Part of a small language model's weights: vocabulary 16384.
Each number is 200 + 30 x the weight over its row's rms, rounded and kept within 0 to 999. Layers, rows and columns count from 0. The size before them is the row's rms in percent of the matrix's.

# layer 3 MLP up, 2304x768, rms 0.0384, rows 1333-1358, columns 512-575
106,224,180,185,201,233,187,232,239,199,222,234,210,202,234,186,245,215,221,158,234,230,230,249,221,202,190,170,211,188,219,168,203,259,239,214,218,217,193,204,215,169,172,195,219,205,182,260,149,176,236,190,196,142,205,166,201,203,213,179,191,96,210,253,223
107,196,198,207,201,177,184,178,154,177,219,172,227,185,212,213,175,212,199,177,203,190,145,246,176,175,171,245,160,227,201,155,200,204,193,198,229,234,200,189,244,235,260,230,195,215,135,159,183,255,176,143,178,194,230,191,208,224,193,187,187,169,172,211,155
102,184,193,151,236,186,189,212,212,223,206,198,176,177,210,236,208,207,186,208,208,194,219,193,198,218,161,224,170,245,157,235,161,208,246,165,218,210,234,189,197,165,235,185,218,221,155,185,211,215,224,212,217,253,265,175,173,179,204,263,181,207,229,192,188
099,219,185,186,203,227,178,165,228,197,229,166,228,224,250,191,208,234,219,217,195,220,169,214,131,174,199,210,221,167,174,242,176,178,216,199,223,196,224,210,244,195,208,226,254,215,160,195,200,187,202,201,178,204,195,223,212,144,227,160,233,182,164,194,247
104,250,232,159,196,203,178,191,161,217,196,165,227,254,236,209,175,195,192,231,201,206,237,239,187,210,218,229,189,221,143,221,205,194,259,247,248,183,145,157,195,191,222,245,239,173,190,224,205,194,239,232,139,223,166,206,244,188,197,214,228,103,177,200,223
102,171,210,153,223,154,173,179,175,194,241,208,226,232,211,226,153,182,255,210,168,205,175,233,197,168,186,204,212,151,229,154,169,244,214,239,170,160,207,190,240,182,203,195,195,221,214,252,214,239,139,136,212,267,167,222,160,155,202,202,188,179,244,208,176
100,217,222,173,148,227,155,141,236,217,173,143,214,231,203,170,179,196,190,170,178,191,175,187,202,148,168,120,153,198,189,226,191,212,205,198,119,216,217,205,188,192,172,207,182,175,201,139,200,215,190,221,202,222,222,200,157,220,216,224,198,222,193,166,215
101,192,217,224,210,165,183,240,178,131,192,236,208,201,206,262,224,191,194,189,212,208,184,237,222,202,177,191,182,198,176,206,203,216,220,175,152,145,224,234,158,200,207,203,202,186,219,197,190,193,177,233,131,153,158,205,226,214,211,177,212,183,189,230,242
096,215,251,178,259,232,215,191,201,223,223,171,224,206,201,223,220,195,169,246,225,206,140,168,188,214,210,216,171,211,169,174,156,196,179,209,167,238,115,208,252,246,169,285,177,260,209,259,182,159,217,212,170,221,272,183,194,202,232,182,207,176,177,220,167
102,228,184,231,237,145,210,225,206,198,216,216,165,203,245,215,208,231,218,196,218,226,153,191,222,186,151,231,146,188,179,218,244,221,198,224,230,170,235,279,176,170,182,203,259,240,169,155,235,194,193,166,153,235,237,159,175,175,228,178,143,195,244,232,193
100,185,224,207,150,189,207,206,247,167,189,151,155,203,185,163,241,230,229,128,216,194,221,213,209,220,264,228,173,235,180,260,209,215,218,213,198,166,210,206,195,201,208,226,236,158,159,188,190,208,225,125,225,200,214,203,226,207,281,197,205,211,230,275,199
103,174,197,243,207,164,153,194,246,159,168,200,218,215,182,215,186,241,166,234,278,271,173,221,172,158,189,198,178,193,196,220,206,196,220,211,177,143,188,164,181,283,203,235,207,177,210,178,215,188,196,157,183,230,191,229,233,206,215,90,187,234,220,200,168
095,207,216,236,203,196,255,205,245,175,231,145,166,196,216,192,149,238,177,224,178,177,136,172,182,197,252,207,197,170,174,194,247,134,213,221,211,221,172,177,230,202,198,239,240,213,178,208,236,234,167,220,185,189,176,216,241,192,210,199,205,146,166,242,191
090,186,196,223,203,167,239,234,213,218,187,231,161,156,205,228,187,160,170,201,172,207,186,155,149,203,185,146,273,187,229,199,177,231,244,227,191,167,192,253,234,195,169,225,209,213,200,189,185,221,173,215,197,187,226,183,178,178,238,243,211,210,190,189,161
104,148,205,205,205,175,210,264,186,206,155,218,224,198,174,215,209,161,167,181,225,198,260,156,118,159,213,214,193,205,199,229,248,246,168,201,193,205,165,167,137,222,180,218,221,200,200,218,223,208,242,151,229,207,159,163,235,203,154,221,159,200,207,196,155
093,172,172,199,183,236,211,226,222,196,229,167,232,196,207,172,147,268,135,233,189,184,236,195,209,199,231,203,230,202,226,194,234,176,198,232,230,198,190,159,175,170,246,176,185,176,201,231,192,209,208,191,147,194,275,176,189,187,231,190,228,213,203,169,167
099,223,220,204,215,215,197,156,214,172,220,196,155,197,234,199,210,221,211,180,195,249,175,259,234,221,187,145,173,225,191,228,168,207,241,231,209,231,234,129,231,177,174,148,214,190,247,238,168,177,163,162,230,187,245,204,193,153,217,232,219,156,220,222,183
101,244,201,175,204,214,203,189,157,159,174,206,213,167,227,223,156,205,190,209,223,151,246,187,212,163,190,194,238,197,191,203,195,200,226,212,178,169,220,220,170,157,220,208,243,206,252,173,222,201,233,188,180,252,221,197,195,189,218,214,233,221,226,213,194
103,178,216,212,254,177,227,197,165,149,188,176,197,265,196,196,192,180,175,202,225,275,225,216,175,254,236,170,202,212,221,220,192,181,209,238,138,210,245,154,211,222,246,206,219,153,251,178,182,184,181,150,199,214,188,177,243,196,209,237,260,160,232,211,186
097,216,213,240,216,177,222,231,149,213,227,220,196,187,164,243,229,171,203,224,163,169,182,203,252,197,204,175,227,219,220,159,189,187,177,216,168,215,183,160,190,189,155,288,187,168,208,201,228,248,243,179,178,186,164,212,223,145,211,185,184,218,203,171,245
100,182,161,222,161,199,179,241,210,152,228,175,237,225,208,195,242,181,209,245,156,212,154,203,178,156,160,171,179,225,198,195,232,205,175,203,229,215,180,167,198,202,172,150,266,221,182,230,221,175,176,169,199,196,243,194,239,194,224,186,198,118,236,258,244
100,152,229,210,211,245,224,205,238,223,173,193,223,266,137,211,152,272,221,204,183,157,209,233,175,182,233,178,196,207,175,246,241,144,196,221,249,188,198,152,187,138,191,253,208,192,167,208,203,228,230,184,189,211,218,207,212,188,211,147,189,207,157,231,200
104,200,226,157,190,249,215,187,210,157,215,201,168,155,164,226,152,199,217,202,206,180,168,209,162,258,210,157,235,224,167,260,218,210,207,235,179,179,221,148,226,175,168,231,230,217,173,224,160,243,189,152,158,150,203,226,206,249,225,201,264,136,241,208,194
103,163,264,188,194,233,163,272,127,160,225,204,169,242,150,162,200,201,193,213,179,177,236,219,188,178,188,214,169,223,206,183,218,154,202,232,185,214,216,245,158,186,204,175,236,219,170,298,197,231,179,222,252,175,208,179,265,200,207,214,194,216,189,249,133
098,215,140,162,233,187,211,163,207,196,214,230,226,250,232,228,234,196,221,224,178,156,228,196,214,182,236,198,176,256,160,249,196,195,175,206,234,198,212,167,193,218,198,238,178,157,190,146,221,212,208,229,204,214,207,219,196,190,218,238,184,162,175,227,215
102,157,253,219,213,197,237,237,176,156,200,183,166,186,162,214,184,189,181,241,206,226,211,211,230,160,166,180,214,199,204,265,248,143,223,252,166,182,209,246,158,219,181,219,168,220,179,205,272,150,276,250,219,232,186,193,239,199,224,194,177,192,198,152,177
# layer 3 MLP down (transposed), 2304x768, rms 0.0281, rows 1333-1357, columns 512-575
105,172,154,254,166,229,196,204,184,272,183,196,180,156,196,161,249,211,221,156,192,232,222,197,221,227,204,165,204,241,242,153,202,210,213,216,174,195,198,218,170,199,188,185,178,175,229,231,166,179,193,239,218,127,261,252,152,190,164,252,164,193,199,208,212
106,210,201,154,253,184,288,222,244,204,187,210,220,125,223,210,192,228,190,196,200,155,197,171,247,189,206,166,208,221,265,193,121,195,183,183,221,201,173,226,224,265,182,209,179,181,180,223,220,220,181,204,184,186,209,187,185,203,225,208,236,182,232,196,248
101,224,209,137,213,181,188,190,209,188,189,180,182,221,187,170,178,240,178,188,234,270,159,216,199,214,147,155,250,211,192,209,237,215,216,186,206,175,175,262,158,195,224,193,229,176,278,242,234,168,224,186,166,214,209,199,148,188,204,190,195,267,224,211,222
100,257,179,220,177,210,220,216,244,176,230,191,175,207,232,155,230,229,228,160,208,187,196,152,151,150,227,202,238,226,136,227,214,199,243,199,248,213,124,210,159,133,215,198,183,215,214,199,268,219,198,206,197,141,255,239,190,162,215,209,184,229,199,207,275
105,213,270,201,214,190,207,186,251,209,170,149,232,234,252,226,187,185,166,139,199,162,231,145,242,184,190,188,198,186,177,200,229,191,219,171,194,171,176,236,161,166,183,202,233,218,250,153,271,184,106,215,185,205,191,184,240,125,144,232,205,194,189,174,173
102,219,228,222,216,210,194,210,180,181,201,264,131,237,189,243,220,183,133,168,204,228,223,179,245,167,196,222,238,187,196,218,219,141,184,209,209,143,234,202,206,175,189,193,187,191,232,215,212,221,204,157,192,208,229,190,199,187,172,202,177,185,186,218,232
104,208,236,212,196,233,146,161,205,182,176,175,213,172,155,237,164,165,254,151,215,210,187,221,180,207,268,190,191,225,176,213,243,178,170,157,200,199,192,152,180,203,193,218,185,223,179,203,185,215,209,212,167,172,232,218,203,131,208,167,154,220,229,218,165
101,195,135,162,232,170,147,214,233,242,232,217,149,208,259,173,198,237,195,202,164,180,217,208,184,187,167,210,190,214,265,173,252,204,207,203,183,209,218,217,177,178,228,208,184,206,186,175,185,190,210,169,146,212,236,201,206,193,175,198,200,222,211,246,205
093,206,243,207,234,234,252,182,192,220,224,204,229,204,223,208,225,152,192,190,207,226,201,166,206,227,166,154,264,213,185,222,190,213,145,176,194,209,245,180,163,217,226,176,157,275,166,150,184,156,197,222,192,161,253,221,177,233,148,234,148,245,190,232,165
103,199,178,197,220,153,187,245,180,216,185,158,221,227,242,226,197,218,241,180,200,209,188,224,211,204,232,228,213,197,223,228,221,145,205,239,196,194,159,182,156,202,198,205,146,196,147,188,228,205,202,184,205,165,233,188,209,240,176,271,215,240,227,235,256
095,222,223,150,248,242,238,194,202,234,242,174,216,265,139,204,195,173,197,214,197,148,204,216,259,246,223,192,262,191,176,251,261,207,179,182,181,177,225,214,178,185,227,108,181,243,194,206,136,183,153,174,255,200,192,201,160,227,195,240,236,205,248,162,195
103,193,245,221,187,202,209,209,193,177,166,191,141,171,167,186,203,220,208,137,201,228,179,192,236,265,202,187,185,218,211,198,211,209,183,179,189,188,191,216,180,208,188,198,226,198,208,175,164,165,130,140,150,208,235,235,225,214,192,189,175,144,225,206,235
095,151,150,144,195,193,255,202,219,189,222,194,217,140,175,235,203,216,181,179,222,135,206,231,259,180,213,220,238,214,162,182,170,166,200,205,182,209,159,198,171,186,173,198,236,206,227,140,180,187,173,231,192,245,204,150,196,220,178,200,174,126,186,257,223
090,215,185,207,213,184,167,210,123,237,236,173,222,195,200,242,232,160,228,193,181,214,222,204,185,222,224,192,215,224,171,217,219,176,192,257,155,212,182,158,229,158,199,201,161,215,199,192,170,175,169,147,233,184,198,200,181,203,169,158,203,229,159,227,240
104,168,246,217,180,194,188,188,168,165,186,178,243,281,211,138,200,246,196,191,214,201,258,145,213,235,217,187,192,172,178,207,195,183,241,209,208,169,176,219,170,198,213,201,199,213,202,154,178,216,259,200,187,206,184,199,184,185,186,242,257,185,196,217,243
088,198,271,190,194,205,201,188,198,249,212,215,224,184,187,257,187,164,216,185,225,209,213,216,166,173,251,209,155,189,184,189,215,225,241,204,212,187,276,229,195,236,200,203,281,178,236,200,250,182,198,234,189,212,198,152,193,171,270,219,192,140,183,199,186
098,176,171,152,205,193,253,169,140,190,166,166,200,213,176,156,164,183,176,179,200,184,184,263,222,232,195,181,166,212,254,189,194,230,183,186,204,217,197,169,199,166,239,210,207,238,171,177,222,157,145,180,186,212,230,195,243,221,238,208,194,177,200,198,184
098,178,236,222,189,208,214,233,202,222,212,205,226,209,196,245,255,226,179,220,192,185,182,244,193,182,141,180,160,221,181,214,174,231,220,187,182,161,217,206,200,161,209,203,194,244,207,191,198,174,170,182,226,252,225,196,252,228,136,132,193,222,212,251,145
102,176,221,153,194,175,238,206,169,200,223,218,171,178,189,231,128,168,223,96,189,202,201,201,191,179,217,185,229,221,265,151,191,253,206,188,197,251,205,219,194,183,235,205,204,165,190,107,235,177,166,181,204,224,139,198,245,255,186,181,229,212,201,228,182
096,194,132,222,225,235,202,171,197,193,197,220,169,226,113,203,200,211,192,257,141,208,189,175,229,171,244,181,258,265,246,232,196,169,180,227,180,231,216,188,228,245,234,166,199,220,209,224,149,166,178,265,237,212,164,185,167,249,159,258,195,212,149,218,226
101,267,220,235,140,213,179,202,182,231,198,185,181,238,212,208,179,210,209,262,205,228,226,175,196,205,190,126,237,165,214,218,126,107,183,180,205,171,175,170,249,161,211,144,219,166,192,230,207,157,173,154,162,214,180,185,187,212,186,245,186,210,209,145,172
098,163,202,227,190,188,210,163,221,192,228,170,186,161,196,220,236,184,243,200,233,212,168,228,160,217,141,212,236,198,158,177,255,173,159,169,164,231,266,236,223,233,261,173,180,182,238,238,202,182,224,226,228,190,161,225,179,211,201,195,200,258,213,192,190
106,247,251,172,203,128,206,150,159,210,140,177,205,189,178,248,165,169,222,192,233,162,215,183,212,132,184,214,241,218,189,202,177,204,204,157,241,194,249,223,185,188,126,163,239,245,211,212,167,189,152,179,210,166,202,202,149,218,221,229,193,185,245,228,157
101,144,138,271,172,195,172,184,139,198,208,197,197,246,109,191,206,202,164,229,216,231,217,119,233,153,175,225,185,178,170,255,205,155,194,189,144,223,180,166,238,210,218,138,235,196,181,210,185,220,176,199,182,178,187,153,176,182,224,253,195,165,166,192,202
099,209,134,172,164,175,187,259,254,234,173,219,232,192,249,198,227,240,223,217,205,236,245,198,193,238,224,177,116,266,195,137,186,198,184,162,251,167,180,147,198,221,151,210,189,163,184,173,159,284,216,199,159,207,220,165,238,222,196,196,190,187,157,227,204